python train.py --d_model=128 --vocab_size=4096 --norm="rmsnorm" --norm_place="pre" --positions="rope" --attn_scale=0.177 --parallel_block=false --init_std_o=0.0 --init_std_up=0.0858 --init_std_down=0.0 --lr_head=0.00972 --seq_len=512 --train_tokens=160400000 --steps=4896
Each number is 500 + 40 x the weight over its row's rms, rounded and kept within 0 to 999. Layers, rows and columns count from 0. Numbers have three digits each. The size before them is the row's rms in percent of the matrix's.

# k: layer 5 attention key, 128x128, rms 0.114, rows 65-95, columns 64-127
# q: layer 5 attention query, 128x128, rms 0.116, rows 66-95, columns 64-127
# v: layer 5 attention value, 128x128, rms 0.125, rows 64-79, columns 64-127
# o: layer 5 attention output (transposed), 128x128, rms 0.114, rows 64-79, columns 64-127
k65 119:489485527536493522543607442505491503509496501522476505487494404582506522508514554507484509543490457456491558473467498481531520445515504446530536442492461512527488499527548501509545471485501493
q66 051:515527506518471458597486501515538510443512486491537503512485477485488440612479490433412446496501481441494480538502469513477470568550479552516531524466503504482510460446540562439442548504555406
k66 173:517518494472496463431383546503484500488507480503511524527509601405504451478481415503488473453504534537477450543521469528483500546488506529451463537502514464440498504491452438518466523496502529
q67 179:547507463476487449439434550486494486449482488476541530547511558431558444454499428437512461453525528512504478541524539558453459512461501574444436495485534511456530486477471400482481469554533531
k67 066:479490552522513501531602431564524512523527475556440467453472498522447555519554510528472531526491457484521538442475492418538532472524520480499542440509465561527496534537557540486519509486483459
q68 151:475460543536516554571568458513469492551549489497404510493500466530436570570507558567478531564472485441488512453524500391539542459588487486519565538541440562536476506536513519473529473476467493
k68 107:549483523529464514474436518419473466482481538490530571510528499474571467453483507457517446492499531488440495545496473576483502480438468473486497472483489426438438453485435371482528491532482542
q69 107:490477548523518526586565480518443483561523491511414455502515497544422561561502538557490538555490502487524523451534462426545546497555472482489579536533456547491514512542507560510512530454453489
k69 072:471507555541505504544584434509514487497511460518475498519507451557487515537512542513469497529506456462458546513480480486565473461522505461534510451496474509482472512499516526491523519481526476
q70 125:530550468478472483494458551483526515443461483545592530514496494438565444465492450405504455435508506504497484575471509579460452567445468558503420481470539459487508467486495461503467537528539484
k70 065:493547462514523464492390550505512504518497503496515535526539543456487497477448468516503508488490548552534482559517464514490467539494503517470474536512516456473530506442476513512428521500471488
q71 081:536536479474447430474437567474488501448479518535604492517492511469519468431478496455521506444504499502492486495512504557498489540536502505412505348459536398467534491525483435538507537519522471
k71 223:468489507534503496561622445547526516498493503491472497493478437572489539543496553527500540543488471470509536466517509465528507464524528490534517492491500540538491513528539536506509508478510489
q72 078:449461519534464359540481479491477488509544530478543518435551544515572527507508442446545503523501511537543498488518539581522491460412505487511486485489569425479497514439497487591460537474520506
k72 079:592537485487513523488500546525537560522501441471488521468542491477522441470530526474560471503495494422539488482511551493473435538461573544411481492510545586535467535484520553514502489509578480
q73 087:465485536631549472506498561483476583592442470478474464444528517542497497550470424534459468533528502513555530528520430518557518493492470466479507456504418481519497538487483519492427534547441444
k73 084:520521485549452551536455531502440517494508458511507554508524536470512483509470482523506414425490493456449529504584475488439442534492457502478499433548426558502505497504500522525441553490501428
q74 077:471537465416494535518451445455505442509506496503532471528435445470516552425489488451535451493510515501510539469547524485564400579502562486513516538520542461489461476462535536460466511558514527
k74 076:498504519513483507525439526479542510427385414550505513578560522504524451491483480533416485480568526598429476478471539496530565612495538487523489501506564511501531536464451522437506451552473502
q75 087:463553484523445433440433526517502446513432557466561515550556489509501452442530561568531391462522518485522531503529503532482540520471487484533463482480462528526503534515544515542496519589574530
k75 078:495455493510478499520534512537437509527469494555532493543471463505468512503434493509539531488526506414565496569475471476497559528531492572434533490472498511553536512527547540503541444500462465
q76 065:492515480485563491507472451461468502549435521519540525522568488485619461533531405487449481563529521460495532509557569472446543393497548551512428494544511538507400475514544478458495479514564457
k76 065:463534500498511517478457438505398436469495506467476544375542501522403487493510544477548481487472498479518448500479431435441455479461514467543567459480455512472491507532468515472509501516525414
q77 079:475535440507536483513500447543543497502464563529577559490499500482472398483521486517552445499462515519537459549606572494492491540484531515541476505503497512521480449533447472427456508428552430
k77 076:482560505452548492452483510479507440497537496451591488472516499501437434546473487525546471482541489540567531475520421483537425480496439571485424523465479455509521537447467583451524530469413431
q78 082:489550483528450578484499425471505418512501551526515521521499478476482470552554517472467528513568474509469511529505455505460542480535514500488532466469440568454485536547487586458545526546528576
k78 077:464476543494532496470532464504502471466520479491472520493448519517447536568513455528494536558433457458440522529465449565463490507555484407460536504477440456500470534408522525571480550481481486
q79 087:500516490463508417471490480464426540524532461491453516481532437507448458479448544514478537386540510495471451497520461514452500574444480403522474530478414576470515487515490491499528590499526503
k79 083:528502426508536502429473480502539489514492489504536455491447495565496543506467508448491455478535475425476472552467486514522436496512519555587411530526425570499461480502537470533554589467501519
q80 087:484443519511493465558506474444509504487462560485439557532460402463490500485539481522472563479524458514407439572508464487538506541483523511479433615502522525509452462517446471482548555508495450
k80 082:442525471547468553463499560473454429460504543487526493492509492571486515497479522470423494465510445448482481522524498464548500493484507398451512578430453583440487533542463567474559436536420436
q81 080:495485501476530501502497506484444578510534515530507481426484434517411536480519491576484517480444492556504403511394446513518574475558479488454518497543449565488563504532486519510512474468449473
k81 076:440519472575501497478416526504546527602478534434452533590490493498540484438493508474527527470539484487536509461511566551488436431554489508497474526532444539528467531594520533528506463514529512
q82 083:516532565445474529511531524468415518483485461523540507463483478447560425421546487452521552445522505434555555562469525511522458517534533574462503542524483482501434404534470470574497560466460552
k82 074:460532528474579514502554505511469499580486497517541506531526389518487443485554522437466517530556485582523480520429496516594489578565498508510539552518525507493528491474426517509419513459503505
q83 075:540514482544470466471478543420483522504491512436462469488510581508535513468447456558597452458540557505472565528516490508560422504462508563451438561423502563517469463488489450538498473505444495
k83 072:444558562564457473417480508483520514541515466518561528554496514499491498506485466481502455490549541498518512486429530460485424503534479555456494525533455546507548520514575464538453489502465442
q84 079:435476505524548579415486446531458482473508404469510553519505457490474552475464564536487484496525521468468483529526516514561454514405531408500546410525506458505417502529534461541446454554473552
k84 074:493514545567444521497522524458516489562495532517445515498446421484518513482519485544453555535446504526454459483498553494496535475489489532444554569524497519563461477462462541431583463474535559
q85 086:466497488438478438434544546444531468536528553500479584482516464484500509444443492503532522454470549565465450516508532498500481509436468489532524539463540440480504514468545528559409471486440416
k85 075:500505494461559519459511568522461522415519535450530462545491484542530506440449523425523492492612545526569468580510526461526515514544592610514445475524534545523500488589445571486535500535486493
q86 082:557497521556495520584505528473455528487509404554527445533425488509480499504554517464456541458452530440518495506515454541475529563535504505472494429461459505470575466491463441440523473550506425
k86 075:571502519441546482462521533528524467469486489464487442569500516509397525527429555514482518502515458550470535557498514539516437517554485487544449577509463528493459538451484512488522503474590509
q87 080:452382496411535598425507504426492452581498569485410527529495508469471530512458487475528492537535497551418516442515528486488495460528477496523591500531511518537490520471510467516587511497488511
k87 077:482541439445498506450419484534465510413490508530460537506529510440573476487525414435497453496535508504419456533509479482469535469473498497448509506502518495536474516503505466496452509545476534
q88 076:538474499542586496482502475506509508501474486453552552520532479541491489520462538551445473551472486451467474459615492474459553571517470470551547399505488434510532487536538559481452555463529534
k88 074:571517492518521524533477501503530438471483513519526525552541506484464441554551617504509458446442545457540432480538467533460525536454519535462454468515531395498492552568454588506516540487458571
q89 072:481516472547527464444473472449520475472530473446515533518489470479428486472550501489549498535590479501440499498507491507503461444527567510519483564510495446491477491523479487545603421537456483
k89 076:521500469602473556445532494530477473437632503540487470492519480542497528474453435512478542564481500490455491554509511480483496480512482482514478527549435536499489499465538401450519451493474452
q90 094:457488480485503513398465442508501408477500523517469557480563558483501487411517570481540506534552485522467511524490516459522482495500496456513510585457592561481461518467527507501545493509565589
k90 087:475454521455572562506531472477494481474522477534546497465522536559532481437510581432493488575502469492549469433504489463502532515555495544477588508514551497573496527549468418490545389486519492
q91 080:484478524493517468594486536545481508475535508497531543442437468496503467549472489448525502545477510439518428460563550478440586488532494420514486428530531543549532414516525477468529471554479497
k91 077:589421523548529517495470407521491450496499566477571490538546524463435538427527500470568494445493512542487463506550488460474562526463564430564522538547515556466518479528512520458545564458533507
q92 079:527463515505518476446512499499556527458571440451481509501549501516577420590463488499534484548550505456449557505501474451475497510448447534531491470496530594487489508561471407528466498437488476
k92 072:483473549493543502516515485506461479516545467547520506433518551472467462539474518509534491565497558447535441579532439511509495491427433530449517533550485539410491462529508451525455479491431543
q93 074:498421499502515463490531560514501549517437414529512494536505516538547451541488455499528464515529547540512542551484487462549473416512456550559555475553497487505519432498531397487518457504518481
k93 073:452502572476524504512520480492484505512479550431485507500587495569472531490486571489545520514370524567465522577465495443482517482413461502510473536484514543505460522558503493427470493460558504
q94 080:441453505491495537430468531543520459522544457464539529451510487496493543498480471469503509542475509502518450489485447507489492535537468529504525509525527543500478486455522465436485549398559407
k94 079:479534551468531531536534458553399524518558470470439512461480489464533516531505466482472518503513487523458559461478429531517506465497484487504468546462534585495444495548486472484447528479505454
q95 078:518498529506570501603464497514515540522519514540512524535441522524481535419424425556575550543509435562601473550540463537431458539394539499478429548506507445484532515524472547505507570486464496
k95 077:526530473556496525567442553502491485486463427475567484490619496455567501510416485520520478530564482537519517430520499486544516505539498522575490422486448499502412469442478579509463521517530494
v64 069:552483511514440476581510549559523553474518478640416526530523521525471483488426524501604473495555576541523468536477468507522475493525484491487491498533482509540535449531508508502482533578481547
o64 077:422474487447501424541514433511533517495554473532512508480507516560494504488450455474438574477532523449488465499491495468474452529455511479483414539529489501526508489454509492495408404508520489
v65 087:494473458535568452513506555513495481488530578522513543562578477510423489412507508482551496482491611561521531525509514475497489491421521498463438568479553504495526507514514496505447557385456564
o65 094:477496527505485430415477455467484510540495600476511510514569523478499588470514478486534524539496509511505568436459511574505488545476475468485495565472515527495475550508489483502527494491509481
v66 088:502550553507547469495523543467548458416467475509444466493519518503600482554480451481469432445451471470448509437499487470540491511522500520461429494498539490487470435454514521585470534524519489
o66 093:527484505448505446475495611564382504500499422530498500497550528453458461484509530504453504506484515474530504504553544491541511481546508503424517476475431514519485475529461512522478572443527576
v67 066:506549433522465511467493506494457478531471523526524458503568561481482522525498573492550505523389453511492481475467501472488510478515529523467516516454506614543528520557517562483520502502421484
o67 071:484493506537546538388526478487410447471529520462464507520555555482499500448559559505539481433523475433512541511479531479536440460387474494509526531503527538449501485528556508576508618467512518
v68 070:472523432587545531434491507466517417530506452451557491548516547481487545436527494528528481506403496504515511544498442535565562527509490503473468585507465475450498470520473502498493506459464507
o68 077:482476531452529597378519481457481492510504638472470505514542567568528488468464492569521474519489500450468516474506501494467489493426490567440608513506537473481490530521567463495505541446486536
v69 076:419473544390513480457507522495484440426511543432478531504558523467512485452564470494453496518563520558468490513482489448559505516466472476462501512413576564511530430513509536454500507546521479
o69 086:521527497535494431531489537513491523502509439569532467497525529501443442598498545497472465516499481648616475445515510547503534493535522488509427437424425547478517554454514546520488505545540539
v70 068:490604485457469541481511454447596455505497561490575572501524540507464533514531517536540535532445494488508544433504485474470462466518484547511523512546464573520517456538543459465540487510478479
o70 077:548463454487487498493459434472469456430460506486501414512486495488551516498484504516453463486540537525555445541471550455502464447504471442519540466466522484472508493489564549484512518553466384
v71 070:488496459562540560531501413533599470486442496454520517457524574507477502449567499421481446474443482453492564420599528522521474448451461565453512516495504512466479470474526494539472498497441478
o71 079:574485480469516537441422549484524447544440494464518452561541490447570503527476482472530487522547509534482540530486513480484550489510514495551504460495529502487394509498549506554579492564423504
v72 084:484500419530526538454518454480574455511515472557541467569467471524508549506438494470439504521527564487461515489427491540514514568485532525504478482539413465543514538507494502514452549515519476
o72 098:502488504537493519546524533455513487484456547501516510483525563591503558516522498566441541486478534460490490492508494521491527522481455537511538485499469465529485487497492424471414408522421450
v73 095:504491504446543578486463462488532374472542537537510499526484528505518503512549432503429519562480461496430510532434507485571431470517433509501538504443543537495484504523554519577470490613505461
o73 101:510505506551495453428532577496432484542487424531522472477512479506450468502457483560444429477497505516501479469557526445530533460488490462501505410460413465467458490467562569493427472571451533
v74 079:503542416553497456502503543477527496449531483473554400511527522533531498505486513458506479530460482412445453470552466506447554479508556486552509473473495539453520555452562442490532507534602481
o74 082:492458559440519544465530551542523502427483508457494483471540497395482503494567534508557566498449481449536528534484514532516508411443471511532528489466556461461503485570452519518523527388529451
v75 073:420491436533507533476484514442504488514554485550486475515532520477546435493482515526466416507548488521465486509561450467439477517440455484433539533600464542480501501503496475513446437532375591
o75 080:515560518589483480550407504528477510575480503518503494496560537560497487516519569467525496548509511499529492516545456578397566504518481478485500559479513480498520499504509531516565490543504522
v76 084:461450372577487524475506537499524502506515475445520493594535486523509533532478532480459540491574495493481555433528481455437558542486559515457477449509488442521555466490509537340483527415523466
o76 090:529475522562531500557532495459528520446492567467486451492525604556527496555488539469498519526428545509521515506478490533510515555479459506522515498510561496522471536499448435491518443499515426
v77 089:451479457504448506409539495500432485474469557457475441547601563540531574533539533511438472532580441527394491501488486494517453434515482438444479474479494544463464507436482516484551518497490497
o77 095:493469434504554462479531527499498482470539528477491434529500602525530429538449578466486387470515510493545513571525501476496532458472516509591479475471528522490519500505526516520486572466580504
v78 088:541519433479510471498516540535496535543524590433493550560548477509391476494546544558569494476488501547572448478574521486472454515506436485454495597492527480517483502538497522459471540507404488
o78 095:451479477490499510507463342502523517497562569473488447533546543458520517465459504505526479517541541559500544510451523469460437515495515402504456546476523521466507570459513526496549477555546492
v79 081:553556521459475538536486463487520458545474425558554591506443485502450463522533484479488513502438511502516483531492465534518467596539490534510514470559445485527513456545516452467524448563512431
o79 089:525444447453494558532585468484540464531475482515492479502532442508516506489456422575482547508497517526487417488539525425511506454497513469529495506532550437466533499467560501453460431573458428